config = dict(
    head_dim=32,
    vocab_size=3592,
    norm_place='pre',
    norm_eps=1e-06,
    attn_scale=0.177,
    extras=['capped logits'],
    optimizer='muon',
    warmup_steps=200,
    final_lr_fraction=0.0,
    batch_tokens=16384,
    doc_mask=True,
    dataset='wikipedia_en',
)
Each number is 128 + 32 x the weight over its row's rms, rounded and kept within 0 to 255. Layers, rows and columns count from 0. The size above them is the row's rms in percent of the matrix's.

# layer 5 MLP gate, 512x128, rms 0.24, rows 234-251, columns 0-127
size [ 92 116  90 104  93  95  97  95  90  90  99  98 111 108  85 107  86 116]
[[115 140 121 179 109 180 147 100 159 118 121 106 116 155 149 130 130 135 114 174  85 158 162 110 152 121 120  67 187 131  73 115 104 100 103 120 103 106 145  71 113 113  99 201 127 125 129 118 128  48 125 151 152 106  65 156 140  84  80 126 113 142 102 178 123 136 107  84 126 127 132 115 161 117 170  97 137 143 164  62 150 123 128 199  96 144 147  93 173 146  55 145 116 151 127 169 127 110 120 134 164  78 143  41 104 152 172 109 128 162 117 135 119 173 153 111  86 111 146 194 105 138 142 204  66 122 112 148]
 [109  77  82 158 211 114 211 199 125 114 179  95 141 121  65 145 159 150 102 127 121  99 118 171 146 117 159 127 172 118 154 111 113 110 119 130 101  93 140 126 157 168 159 131 104 125 182 120 145 117 118 139 131 119 128 148  75 132 134 107 122 170 117  79 152 114 143 166 131  82 184 157 124 147  85  84 120 137  65 153 115 166 144 105 140 139 173 115 184 196 123 125 126 149 207 109  56 165 141 107 134 109 171 110  85 126 124 134 170 131  87 160 130 141  73 137 132 123 168 128 169 128 134 177 144 149  58  84]
 [121 136 134 165 131 168 117  89 139  95 100 157 167 102 115 151 122 109  91 165 126 117 130 122  96 122  84 168 116 128 212 103  95 174 117 123 132 127 165  64 112 119 149 136  97 130 214 154 179 138 145 130  87  98  98 123  63 104 113 141 121 173 147 163 132 115  91 155 130 116 112 127 132  87 122 117 124 121  79 112 104 111 153 119 112  73 116 100 127  74 108 126 132 179 142 225 129 144 119 128  73 166 100  63 102  87 138 142 128  87  33 128 115 188 174 108 110 181 126 204 104 117 165 141 150  96 136 125]
 [197 132 112 201 100 103 145 173 148 136 134 175 139 101  60  62 169 138 153 129 114 134 108 131 129 154 129 152  75 159 141  70 120 165 115 115  85 167 139 117 140 119 148 118 109 115 109 122 121 109 112 116  86 167 120 160 178 162  98 114 144 123  88  90 126 118 100 114 160 164 222 121 136 120 135  85 133  95 140 137 131 165 137 148 143 162  76  93 119 170 170 199 108 122 126 113 162  96 118 123  80 100 162 109  96 132 139 131  81  63 139  75 138 184 128 111 109 173 104  60 173 121 127  46  81 130 102 115]
 [ 99 131 129 114 106 154 136  75 165 110 117 124  86 103 127 137 119 133 150 162  35 102 195 122  99  85 117 145  99 142 138 129 100 106 117 155  99 140 138 156 121 118 131 160 171 131 129 150 113  39 148  92 181 123 121 197 126 187 100 148 147  65  84  94 179  94 157  94 180 159  85 154 154 116  72 169 127 121  93 136 137 141  87 133 115  77 160 134 109  85 162 107 120 100 156 159  91 138 126 180 112 134 131 157  92 107  69 124 130 177 148 166 179 103 111 211 141 170 143 155 167 152 147 162 122  99 149 152]
 [125  96  77  98 186 108 144 118 142 120 108 112 121 112  86 211 153 119 126 150 167  58 175 107 146  72 142 111 172 150 197  85 161  74 143 106 126 146 140  68 142 104 152 158  72 123 162 164  90 194  95  88 116 112 109 105 120 101 104 158 117 127  91 136 196  94 122 133 146  94 143  75 110  99 127 152 134 139  88 106 131  88 181 128 168 174  74 124 103 126 124 118 125 115 175 135  97 172 101 171 125  97 121  99 133 157 135 139 116  83 141 131 128 130 203 172 136 137 126 120 196 188 103 110  94 156 152 129]
 [ 74 200 104 151  95 161 159 141 140 102 130 194 158 123 122 114 118 157 148 131  87  74 173 108 110  80 103 147 122  72 155  83  76 137 133  84 151 137 145  92 177 123 115 128  91 131 158 112 116 113 141 103 150 148 155 106 169 172  80  82  80  63 189 146 115  98 125  94 133 109 176 205 182 144 187 104 137 105 157 175 111 119 120 136 107  73 102 147 222 197 125 128 151 125 143 112  85 127 123 134 130 107 162 129 104 128 106 118 165  91 142 105 140 146 149 132  93 140 125 122 151 154  91 120  95  71  94 140]
 [119 145 128 193 115 154 115 151 189 109 121 163 117 171 109 139  64 113  99  93 102 110 151 145 135 128 122 158 119 129 180 123  66 104  87 115 134  68 149 113 210 172 147  89  87 168  93  81  60 197  84 180 118 142 135 114 162  74 121 171 162 164 179  64 140 118  56 182 143 135 145 162 118 163 101 118 136  91 134 125 129 140 158 152 119  80 112 119 173  98  98 129 115 188  83 117 151 159 157 151 111 142 132 136 154  78 174 139 112 111 174 157 111 106  96 107 135 133 103 106 149 106 130 126 178 114 121 112]
 [199 123 122 138 148 155 149  93  94 156 123 148 179  82 133 112 154 169 109 141  97  85 179 165 118 139 154 114 183 111 174 185 105 108 105 157  87 136 111 164 154  97 137 133 109 136 197 132 134 119  81 112 126 116 197 134  67 146 130  85 112 103 129  87 127 155 119  98 131 170 128  91 132 139  82 176 151  76 158 182 108 135  63  46 155 148  85  99 148 106 119 150 133 123 109 173 139 107 141  97  78 119 124 164 173  97 168  98 132 111 143 175 156  69  90 140  74 152 175 167 187 124 135 100 121 108 116 105]
 [ 42 119 122 184  84 138 160 136 127 120 168 110 102 156 139  91  61 116  88 191 146 143 132 133 106 168 168 179  81 141 107 164 155 119 135 153 121 123 148 179 156 150 131 129 133 128 166 117  97  94 164 117 176 159 146  98 113  83 108 146 128 143 130 150 146 151 107 103 145  71 125  68  78 150 132 105  97 115 155  85  96 105 132 102 140 114 127 175 155 175 172 105 129  48 150 154 153  44 106 140  36 141 178 139  86 164 110  96 136 138 126 176 132  99 134  61 115 169 145 127 119  99 174 136 133 136  98 132]
 [ 99 117  69 161 149 166 141 176 110 177 146 144 167 114 134  99 127 154 116 150 162 149  87 135 170  69 106 119 149 149 152 134  93 142 140  88 111  87 125 145 110  63  75 184 160 127 123 121 126 119 167 178 100 133  54 139 128 158 126 153 175 117 184  92  85  92 135 112 138 123 155 120 120 121 145 155 126 105 149 148 123 193 119 158  65  88 156 175 170  71 161  91 136 155 139 105  95  93  76 107 147 147 173  75 121  58  96  53 129 137 126 109  75 146 133 158  85 134 192 157 128 149 156 156 149 118 147  93]
 [121 130  85 183 158 154  97 159 222 133 153  99 149 127 122 171 136 115  74 137 122 144  70 140 174 164  98 128 125 171 118 119 138 141 144 110 117 147 156 115 122 145 162 123 181 108 134 130 157 128 156 106  61 167  96  69 126  82 109 139 159 213 154 140 128 169 147 118 129 115 137  92 161 107  91  93 118 152 181  63 147 149 128 111 108 138 107 197 152 118  89 111 186 156  89 161  72 130 170 154 117 147 129 107 113 130 114  97  91 136 136 101  73 109  42 165 132 117  85 107 133 169 114 127  94 172 149  71]
 [153 121 157 127 131 103 108 147 124 138 151  78 137 162 135 175 101 127 155 120 103 128 101 143 121 134  49 185 198 106 164 157 136 102 102  84  83 172 105 128  59 129 140 171 126 142 120 113 184  96 169  96 133 144 103 140 151  72 143 172  77 138  93 148 134 119  76 100 130 116  89 197  96 128 128 158 107 153 135 125 119  85 119 153 145 137 126 109 168 117 164 144  61 125 126 131 109 190 194 102 102 156  73 106 191 140  97 128 167 104 151 146 140 138  28  71 108  96 139 117 169 155 143  88  91 107 102 135]
 [161 119  94 126 101 122 134 105 150  75 105 105 181 155  74 111 162 112 120 212 128 111  81 174 133 151 142  60 169 188 168  92 125 158 140 111 127 142 133 125 134 107  85 120 112 115 144 110 160 143  82 115 150 107 115 130  55 165 116 139 145 129 121  61 115 109 160 144 126 180 104 202 115 174 108 135  78  90 124 144  46 101  89 144 172 139 131 110 159  71 125 118 102  74  92 130 139 133 163  76 155 134 135 130 130 152 123 145  97  96 129  85  82 145 136  83 105 153 173 146 195 184 107 138 137 158 183 129]
 [136 139  86 112 122 150 141 140 167 160  88 130 135  94 107 170 169  97 121 117 141  37 120 149  94  97 148 141  79 215 104 136 118  87 149 139 144 143 145 121 112 100 143 157 100 186 121 107 120 110 157 137 113 126 102 170 158 145 123 157 248 168 151 146  99 138 162 135 128 147 116 132 138 123 111 132  88 152 138 111 185 139 107 172 119 191 161 157  97 125 120 183 132 138  94 124 139  90  49 124 107 147 194 185  87  32  94  87 102 152 118 153  99 128 125 154  88  87 139 117 116 160  99 146 123 150 119 121]
 [124 159 122 140  75 131 109  84 169 132 171 139 143 117 170 119 155 119  60 147  76  77 154 112 145 139 135 157  76 140 116 218 161 110 144 134 104 130  86 113 101 140 112  94  98 176 140 147 143 114 188  80  92 192 115 120 158  80 138 136 109 189 127 121 134  83 108 166 145 115  84 110 128 119 114 206 154 124  94 101 138 176 107 131 118 120  94  41 152 120 103 163  97 111  83 110 101  84 208 155 126 128 118 132 134  89 183 135 137  88  83 119 101 103 106  85 152 141 159 168 130 127 116 176 149 161 151 172]
 [182  84  62 138 100 118 157 142 136  59 159 178 147 128 142 135 116 100 139 192 135 104 120 109 125 147 107  97 171 130 139 131  95  91 199 127  74 101 132 138 112 106 149 150  93 148 173 123 122 135 140 188 159 134  75  73 137 149 153 137 102 129  81 166 108  75  97 116 112  73 130 142 170 103 144 108 121 143  99 125 134 160 113 170 122  59  86 199 133  84 132 106 185 169 159 150 141 143 121 114  93  88  95 126 120 167 150 202 167  89  92 104 122 117 113 142 151 129 204 141 122  94 117  95  90 151 123  62]
 [ 39 141 140 138 137 167 127  72 110 105 111 146 124  67 157 115 104  71 141 171 142 102  93 127 110 122  98 179 133 155 128 136 118  46 145 112 129 110 137 122 160 154 125  69 102 147 170 163  54 163 150 116 172 194  97 107 113 148 116 132 179 142 123  54  83 145 100  95 136 152  83 109 161 152 124 144 126 135  78 132 100 172  72 142 104 102  23  95 162 147 120 138 102 112 112 113 141 128  92 158 118 142 156 165 101 155 110  87 131 140 119  92 114 164 145  77  68 105 117 120 122 159 107 137 121 136  67 124]]
# layer 5 MLP up, 512x128, rms 0.241, rows 234-251, columns 0-127
size [ 94 120  97 103  99  98  95  99  94  93  99  97 102 103  90 105  99 111]
[[122 120  82 132 129  95 105 102  93  96 132 128  88 123 107 134 125 122 102 166 137 139 169  90 210 165 153 140 145 142  58 105 147  90 190 142 135  85 129  90 117 115  95 111  97 116 208 161 128 168 143  78 140 149 125  90 133 124 186 102 165 166 130 102 100  73 164 110 148 124 154 125  74 108 110 185  79 129 161 169 133  99 177  70  59 146 118 121  97 170 133  47 120 108 124 111  87 136 124 126 113 100 143 148 108 100 114 124 122 185 184 143 143  76 139 133 117 153 127 206 143  81 109 100 154 121 118  81]
 [131 124 119 133 113 117  92 154 138 124 134 156 130 183 115 150 151 101 113  98 186 159 138  91 136 164 177 192 106 116 161 107  91 182 154  79 148 146 148  93 105  68 144  49 119 171  86 145 145 114  98 111  91 156 161 150 194 162 138 124 160  83 128 142  89 134 124  68  86 185  84 115 131 105 112  99 144 149 114 101  91 144 125 129 149 124 102 133 126  81 132 129 124 129  90 183 191  95 125 142 100 168  94 127  93 141 121 160 160 181 121 117 243 141 147 101 145 128 132  53 111 188 153 103 142 142 157 119]
 [172 132 177 173  98 138 115 135 128 172 134 131 158 103 116 166  93 102 129  94 108  66 166 163 157 113 128 137 115 106 148  86  83 166 167 117 106 141 139 161 119 149 161 121 167  76 246 141 119  89 124 138 122 112 125 110  86 164  95 140 112 161 192 149 154 143 162 107 141  95 159 123 160 167 134 100 162 108 187 142 168 113 119 104 127 113  88 116 107 143 141 117 148 106 138 137 100 171 196  71  80 183 117  97 128  76 104  95 189  90  69  88 116 155 177  84 162 106 115 143 132 103  53 135 121 127 136 136]
 [122  81 122 132 158 123  95 143 119  52 163  78 162 147 137 130 153 125 125 175 129 122 135 125 200 106 132 180 105  72 119 206 132 205 129 137 155  47 101 139  97 151 102 154 124 134  99  79 115 147 119 111 116 160 113 119 123 144 113 109  88 141 134 125 121 205  85 130 118 101 193 124 126 160  84 131 121 164 152  54 161  88 151 101 153 127 125  83 133 134 104 194  72  96 141 147 110 101 141 183 116 147 130 127 129 152 158 145 122  58 121 136  92 109 149 103 178 103  95 149 124  53 100  73 121 113 136 151]
 [126  96 123 117 122 208 120 125 143 131 129 141 132 189 102 102  95  99 123 188 120 113 135 134 117 133 149 209  84 117  89  97 100 163 105 162 148 138 144 165 112 153 121  79 121 146 130 159 119  93 163 157 142 144 125 173 109 125 100  85 115 146  85  95 112  94 124 120 104  84  68  87 204 180 116 111 174 105 136 133  90  53 155  79 125  66 145 176  97 146 154 161 110 153 102 153 140  93 134 149 184 124 121 158  84 138 124 179  99 118 171 124 108 198  52 171 142 127  98 139 171 137 176 159 102 122 105 106]
 [127 126 138 167 103 120 165 153 134 115 155 119 145 120  92 122 168 106 135 132 117 154 178  93  65 132 184  96 189 138 127 140 158 133 175  92 121  93  87  63 132 164 110 106 172 135 122  91 102 116 129  46 150 129  97  94 111 122 168 106 135 106 153  93 154 151 138 138 133 184 142 153 108 109  85 170 166 103 119 155 161 114 104  98  76  93 141 151  95 111 140 110 151 139 148 144 114 145 228 184 112 141 166  52 178 143 154 137 126  90 150  51 114 173 145 137 132 163 163 102 160 203 154  96 148 161 120 168]
 [111 111 147  91 119 108 143 101 107 112 157 137  88 127 145  73  73 123 122  81 170  89  87  99 112 137 146 112  38 141 168 109 156 156 115 154 171 149 119  84 142 141 186 110 127 107  54 120 148 142 191  93  92 144 196 178 101 131 109  96 115 140 127 118 158 155 169 115  97  91  96 141 155 168 176 164  95 126 138 114 165 116 127 104 148 138 143  88 135  58  95  61 125  69 100  98 138 166 134 143 140 100 135 173 131 122 180 190 191  82 128 203 112 150  96 115 161 101 131 159 108  98 140 119 137 121 147 104]
 [149 107 105 154 157 101 164  95  80 139 142  96  80 156 116 159  89  53 115  86  89 102 123 165 130 163 114  78 149 132 107 176 146 116 121  71 162 151 137 157 183 146 122  93  97 146 127 107 103  95  98  96 119 185 116 108 118 104 137 123 113 168 152  66 137 187  97 128 160 104 125 157  81 119 103 165 136 162 178 133 170 157 132  96 114 114  90  93 140 136 106  89  94 167  62 131  88 166  83 116 101 102 113 156 138 150 186 144 155 119 128  72 104 140  96 131  70 109 127  47 126  83 145  99 200 174 158 144]
 [171 139 128 131 147 185 148 115 120 122 166 109 215 166 112 124 115 129 150  93 111  83  94 111 124 140 134 158  80 114 183 110 161 183 167 164 169  67 166 140 138  88 172  77 116 158 112 104 133  98 130 147 168 121 160  83 118 104 140 118 112 122 124  84 120 180 134 162 138  44 108  88 102 158 149 144 138 138 139 185 105 155 143  87 123 174 137 102  48  99 156 212 129 179 120 138  96 118  65 116 161 130  48 127 146 149 168 117  92 112 101 145  84  87 103 176 160 138 153 114 132 104 120 138 118 141 127 138]
 [144 120 179 129 130 136  98 125 127 140 118 139 110 141 110 139 115 109 142  99 162 136  83 171 103 153 138 144 159  62  57 184 154 129 166 178  62 118 180 112 109  55 157 110 109 112 161 132 109 144 115 119  94 130 146 220  85 113 151 130 141 100 121 119 142 162 138 117  83 162 159  49  99 137 122  96 113  59 147 147 129 130 137 169  99 104 147 159 119  97  84  93  84 101 162 196  60  97 156 131 117 147 196  98 131 131  94 124 118 141  75  92 128 143  82 158 136 136  86 137 113  77 106 132 189 100 103 103]
 [101 164 106 133 172 121 185 139 119 128 134 171 107 113 114 130 138 105 181  96 151 126  87 157 161 166 173  73 115 161 125 146 135 167  90 161 104  56  95  61 132  92 143  97 143  52 138 124 146 138 178 179 151 172 114 171 106  73 143 117 159 124 157 119  52 148 111  85 142 149 178 122 104 116 165 119 109 163 114 104 179 123  88 200  73  94 181 133 129  85 160 109 166 121 127 131 108 149 138 118 111 103 145 135 123  68 114 178 146  76 130  84 173 131 106 115 123 148 113 140  99 185 119 118 101 186 123  97]
 [164 137 135 146  92  71  91 166  78 162 139 161 131 115  65 119 132  76 128 152  97 190 112  92 145 109 180  90 106 167 167  61 164 166 155 134 116 105 100 148 137 139 105 109 102  93 114  80  94 108 129 127 153 123 117 168 139 177 156  99 149  70  80 131  64  91  61 135 175 123 149 150 107 129 147  91  84 123 138 122  91 103 167 148 159 124 116  49 113 143 101 187 128 106 120 112 134 129 111 121 168 139  95 153 163 138  82 179  84 200 105 128 102 148 148 103 202 121 156 124 142 109 118 158 101  94 109 164]
 [156 127 115 139 133 137 126  46  99 151  82 162 158 162 113  68  88 123 133 145  52 157 108 161 161 168  71 128 101 119 126  99 168 131 119 120  60 191 186 110 133 103 215 148  92 103 136 153 135  79 120 181 127 154 153 143 121 118 145 163 167 102 137 111  85 124 131 112 163 122 161 118 118 118 160  74  83 126 160  99 178 108 106  73 134 114 157 140 120  90 127 125 114 204  97 113 141 174 123 120  99 136 166 162 101  57 144  65  85  57 121 105  83 126 113 108 137 120 106 114 134 137 126 120 116 109  81 143]
 [106 135 133 123  89 109 166 130 106 101 140 131 112  80 144 123 107 118 171 130  65 144 186  80 133  82 106 129 122 186  58 115  80 121  80 159 159 116 107 183  56  92 145 120  95 187  87 160 121 117 121  89 126 140  97 142  87 131 129  96 115 128 170 110 147 124 128 127 137 154 131 118 173 146 159 157 141 177 120  96 118 180 103  80 178 114 104 132  78 151 143 135  54 150 102 141 178  65  83 118 101 145 103 129 157  66  89 124 144  86  75 124 122  88 113 159 157 119 131  67 191 103 108 171  99 134 179 128]
 [139 146  75 145 164  89 101 158  77 116 107 117 113 129 193 186 141 164 100 145 178 140 150 115 144 145 158 176 130 132 148 130 140 122 153  91 101 170  98 158 161 161 115 142  73 161 119  94 113 124 187  78 114 161 163 152 139 131 155  85 121 166 102 113 161 144 135 130 132  89 110 107 200 102 144 144 110 157  82 115 126 115 107 179 115 135 131 101 159 116  66 152 122 115  86 139 122  62 173 102 202 151 139 169  73 187 119  74 141 150 133 101  76 184  74 143 101 105 107 166 120 136 150  73 188 107 170 102]
 [181  94  89 144 110 154 144 136 129  93  98 122 163 148 185 128 162 125 155 129 123  92 125 134 169  84 150  95 121 134 169  57 136 110 134 133 173 125 133 163 147 142 161 186  85 132 149 117 146  90  95 133 131 107 172 106  74 134 110  92 123  90 147 126 131 101 150 163  91  90 120 126 176 149 101 128  70 102 139 126 128 140 149 114  59 151 102 135  30  96 125 138 191 166 164 102 115  73 129  96 115 121 145 145  89 156  99 161 152 188 141 100 150 150 165 118  98 129 110 159 192  90  51 136 161  68 201 129]
 [ 76 118  83 123 107 175 185 121 182 114 162 156 122 122  91  89 166 144 122 149 141 168 106 147 127 134 153 114 120 166 109 114  70 151 110  98 130 173 161  79  95 127 122 115 136  95 117  39 123 109  62 137 145 158  75 104 138 111 151  86  97 109 121 149 122  69 115 135 126 129 114 170 167 148 128 174  77  79 136 153 101  61 168 153  85 133 146  99 103 119 129 179 116 102 115 140 126  87 169 146 115 117  96  70 159 124 150 159 117 112 127  68 180  53  86 196 129 139 157 184 149  99 111 148 119 124 141  70]
 [120 142 110 145  84 201 110 146 138 132  93 135 191 128  94 136 148 117 120  91 143 156 142  55 157 111  78 106 165 149  80 171 153 128 120 122  88  43 192 124 129 139  98 140 125 106  80 120 143 126 144  53 122  76  99 150 141 164 141 184 161 100 135 144 165  91  56 125 108 151 121 134 139 139 143 124 160 157 139 103  95  66  93 143 134 143  62 194 139 118  86 151 123 134 164 130 187 181 183 160  93 161 145 129 135  59 120 125 141 140 134 154 107 120 174  88 130  97 168 165 126 111 129 151 122 181 134 146]]
# layer 5 MLP down (transposed), 512x128, rms 0.114, rows 234-251, columns 0-127
size [ 95 124  96 101  92 101  95  97 100  92 100  99 107 105  88 106  95 103]
[[135 208 141  93 145 174  80 172  84  85 122 148 129 127 139 153  58 110 148 118  56  53 153 111 179 133 111 181 207 120  93 138 109 148 141 130 112  69 109 138 126 102 102 106 138 149 157 116 140 135  96 143 140 134 123 108  68 132 140 159 167 132 146 112 141 152 135 122 170 179 160 126 147  56 111  50 169  74 147  80 105 130 151 130 154  91 100  99 123 114 106 129 118  99 130 109 172  84 198 124  97 176 133 138 177 121 121 170 148 139  89 136 130 106  98 150 178 126 127  78 124 149 103 138 112 135 175 172]
 [113 121 146 119 119 139 139 121 135 174 142 104  93  90 112  97 115 168 178 104  86  72  83 172  90 115 117 124 157  98 104 156 159 121 159 185  58  91 152 163 159 143 182 115 189 109 129 162 116 171 169 149 173 140 148 191 110 156 145  38 108  75 162 118 100 108 100 103 165  95 192 186 121 116  78 177  94 132  86 161 104 145 168 135 146  94 113 139 113  93 116 156 108 137 118 115 100 164 146 118  69 144 153 139 147 129 109 131 109  70 151 151 136 130  86 193 101 105 141 152 105 134 138 133 156  50 132 109]
 [116 156 117 109 121  56 167 156 132  93 162 112 113 182 152 149 119 112 192 171 170 161 137 150 124 170 141  84 127 122 167 128 131 101 143  47  93 154 159 121 113 176 113 136 153 142  77 159  98 124 159 100 128 140 180  95 102 136 150 139  80 114 148 126  99 149 125 120 143 162   0 127 135  97 119 108 116 144 139 149 144 182 155 120 130 102 145 165 150 117 136 115 125 112 124 141 142 125 155 151 137 132  94 184 168 101 138 177 112 121  21 131 101 118 182 106 119 111 167 134 107 126 131  56  74  63 136 108]
 [149  78 205 161 121  79 115 136  62 178 141 105 122 144 107 143  55 168 131  75 104 107  52  97 142 145 166 127 105  93 120  85 102 171 126 142 135 103 112 160 148 112  94 143 159 133 114 105 130 107 169 101 118  84 189 201  93 112 139 161 142 112 198 129  88 205 122 106  70 108 118 138 144 155 149 220 127 119 120 106 128 155 151 160 134 145 125 140 131  86 160 106 140 135 101 110 132 170  72 137 101  51 116 159 117 131 149 164 109 142  93 106 146 103 126 149  69 139 157 148 117 148 158 165 131 129 136 101]
 [165 136 182 142 145 127  77 118  93 171 146 119 139 105 103 167 133 116 179  99 133 143 149  82 151  88  91 113  96 229 125 113 112 155 181 124 129 125 135 103 123 105 146  95 118 172 144  87 140 143 168  79 146 121  75 160 131 101 154 150 131 118 115 140  98 158 135 103  91 167 162 108  55 184 114 143 113 174  89 136 157 116 126  69 110 174  86 156 142 118 115  86 153  75 138 126 142 119 244 146 103 104 120 123 110 128 106 163 144 136 127 102 178 133 169 141 136  80  46 155  87 121 178  79 121 142 133 132]
 [135 114 127 139 121 176  97  91 193  98 164 156 160  86 129 175 113 107 112 152 125 118  83 134 147 120 140  94  89 133 147 197  99 130  84 170 114 138 101 128 145 205 151  73  99 159  97 135 129 196 122 170 155  78 177 155 176 100 135 176 135 143 139 131 156 125 146 142  86  91  86 131 133 144 128  74 102  84 152 126 112  97 148 123 138 144 150  86 184  85  67 185 106 124 123 159  72 129 115 107 145  89  69 159  78 103 134 137 107 170 134 127 160  85 121 139 114  97 168 176 110  67 171  91 177  94 133 145]
 [163 106 184 132 180 152 153 142 155 110  95  96 179 141 112 130  65 113 117 129 144 169 118 152 119 143  90 143 168 171  91  89 119  94 183 187  52 118 168 100  93 100 113 200 144 134 127 161 158 149  62  86 152  36 137 159 105 159 104 143 131 140  78 110 112 162  87 142  67 106 125 143 140 122 130 100 147 117 116 124 173 102 103 128  95 136 153 134 111  98  89 118  92 151 121 176 106 160 121 116 135 131 146  61 114  60 126 106  97 141 119 146 126 143 165 144 143 174 137 132 121 121 185 209 158 102  91 163]
 [161 109  84 170  59 140 115 145 129 149 170 107 124 140 116 120 112 150 127 108 139 126 125 141  89 160 140  88 132 141 159  72  87 130 211  37 152 112 112  85 123 138 120 131 109 101 143 143 172 190 140 120 102 174 136 117 155 115 134 123 122 112 178 135 100  38  98 189  65  96 149 130 159 132 160 102 154 146 162 128  63 148 114 143 145 112 135 140  76 130 116 106 113 135 120 118 147  64 148 115 129 119 129 104 141 129 135 163 103  90 113 120 196 146 215 135 114 147 202 119 154 192 159 125  52 118 122 127]
 [ 92  92 130 134 128 130 157 156 154 139 106 147  80  58 106 123 133 123  86 128 104 181 136 160 153 142 146 140  67 137 141 127 138  86  55 166  48 151 141  89 148  91  99 118 128 108 114 107 130 172 202 101  90 128 131 166 101 103 166 186 123 125 132 119 100 139 155 135 174 172 112 175 139 112  64 157 104 120 144  90 139 129 102  93 115 123 144 220 108 121 115 128 129 127  99  89 142 137 124 148 144 140 158 157  73 174 126 143 166 148 128  91 131  97 255  82 175 160  99 120 118 151 122 132  92 111 127 142]
 [138  86 114 159 141 144 100 102 143  88 151 131 127 137 112 112 141 178 107 148 192 153 164 129  88 116 114 146 121 155  75 150 127 155 112 151 138 135 153 185 112 131 120 199 129 168 103 111  35  56 175 148 132  64 141 179 107  96  63 121 121 127 101  34 145 109 129 143 106 135 153  77 107 169 126 116 114 139 153  90 128  99  90 105 156 164 117 173 132 136  99 156  85  66 142 137 139 137 174 170  94 131 201 128  95 202 108  81 155 109 112 153 119 182 169 129 119 149 140  94 102  89 140 121 138 147 133 154]
 [137 195 157 147 136  85  70  72  99 120 177 133 183 109  87 151 149 139 136 102 105 117 112 130 104 156 110 132 174 118 170 138 163  86 150 176 196 158 125  64 121 163 136  94 143 105 144 134  98 122 113 147  96 101 163 137 132 117 176 129 112 179 145 171  93 126 129 110 184 123 180 142 161 149 125 114 112 204 141  62 142 114 129 154 125  85 122 156 115 117  72 137 151  90  99 150 142  76 122 133  88 140  52 163 115  74 129 133 157 171  81 139 111 112 129 157 171 172  98  85 160  56  91 121 110 133 144  78]
 [ 91 118 129 117 148 139 116 101 128 112 130 132  75 100 154 122 142  92 167 112  63 135 190 176 144 133 183 182 125 147  76 128 155 181 101 135 122 137 116 132 135 117 114 130 107 128 183 112  81 135  78 124 137   7 150 126 155 124 137 130  86 147 147 231 122 110 123 126  74 109  89 112  95 139 138 146  84 111 129 165 162 102 176 140 126 179 129 144  78  63 144 170 110 138 134 115 176 136  62 116 103 102 143 134 111 121  97 137 132 177 131 171 112 135 167  92  63 119 135 130 161 115 190 147 168 120 102 161]
 [194 109 144 126 106 142 129 165 109 126 138 107  51 100 126 172 127  49 126 120 140 178 111 144 184 171 119 152 162 131 144 121  84 117  96 106 102 142  99 191 130 129 116 111 176 124 144 162  88 103 169 168 118 102 129 159 133 100 169 201 106 140 158  73 138 109 110 128 100 173 114 149  86 105 145 145 138 145 142 141 106 174 111  74 123 121 125  27 131 108 108 170 121 105 154 118 161 150 117  89 158 128 184 148  94 148 179 137  49 146 151 124  84 107 139 146 165  77 147 137 141 125 199 104  90 104  85  96]
 [ 69 113  99 108 168 108 126 180  83 111  91 172  91 159 128 154 106 136 145 122 166  93 184  86 118 142 136 151 111 101 103 120 136 118  89 183  71 106 139 108 139 107 116 110 113 113 113 152 119 136 147 146 111 234 138 150  71  77  92 166 149 128 126  89 137 102  94 211 203  72 144 116 108 104 141 147 172  83 139 128 107 123 123  98 138 120 152  78 117 178 122 179  91  87 145  82 160 133 163 121 157 138 145 156 128  99 133 129 124 106  43 154 169 140 171 140 142 119 118 106 165 115 197 160 129 156  88 126]
 [152 170 148  96  91 146 106 106 177 140  80  83 106  71  87  77 116 110  78 165 131 144 106 159 125 132  91 120  82 149 151 194 162 133 171 123 133 151 143  72 184 159 123 139 126 167  64 201 103 153 118 164  92 117 126 100 151 119 188 138 109 104 127 124 188 111 112 158  72 128 101 116 170  99 106 172 154 117  74  80 108 132  99 121 106 160 120 127  96 142 102 163 109 132  86 120 137 108 180 129 140 162 132  88 155  62  74 151 155 106 143 179 150 114 133 118 217 166 121 116 116  96 129 151 161 118 158 163]
 [ 97 135 163 112  71 133  59 120 150  86  97 127 131 170 161 154 129  96  71 157 142 147 108 163 119 177 134 168 156 162 131 133  91  89 146 143 105 163 182 130 171 185 141 136  88  61  71 133 126 120 114 147  79  86 129 127 117 133 115 166 149  43  66  83 140  98 155 129  92 116 130 128 195 100 102 115 118  77  95 129 152 186  96 170  71  95 178  92 128 177 134 111 159 161 137 142 135  82 120 116 131 120  87 111 165 143 127 132 136 101 107 123 119 140 165 189 156 124 118 135 158 185 136 104 138 152 155 198]
 [195 102 142 136 172 139  75 132 101  99  95  87 140 130 112  89 123 168 101 137 199  72 113  72 136 107 164 103 106 101 154 143 143 163 109 188 130 157 119 132 119 113 156  97 150 134  95 107 103 131 161 103 155 168  96  96 108 142 155  65 133 143 128  79  87 169 130 104 132 138 143 190 107  83 156 143 134  61 142 127 141 132 130 116  86 122 144  95 179 146  79 113 123 105  81  88 121  83  85 123 198 196 116 111 121 135 146  99 136 114 113 148  92 195 181 126 126 134 134 115 123 206 163 119 196 192 142 132]
 [152 118 110 117 149  91 122 152 113  63 160 125  96 162 146 125 159 128  63 116  40 117 145 178  92 149 147 136 123 126 142 139 108 130  93 193 154 220  82  88 138 128 146  98 158  83 102 121 118 125 111 122 130  68 160 144 170 123 144 127  77 134 135 131 161 163 173  87 204 164 103 122  47  86 134 129 105 121 119 167 137 141 227  98 155 153 151 113 138 113 118 120 167 157 122 125 110 118 170 128 109 108 125 106 113 108  74 113 105 121 105 163 149 148 201 141 157 132  84 125 151  61 145 146 139 118 144  78]]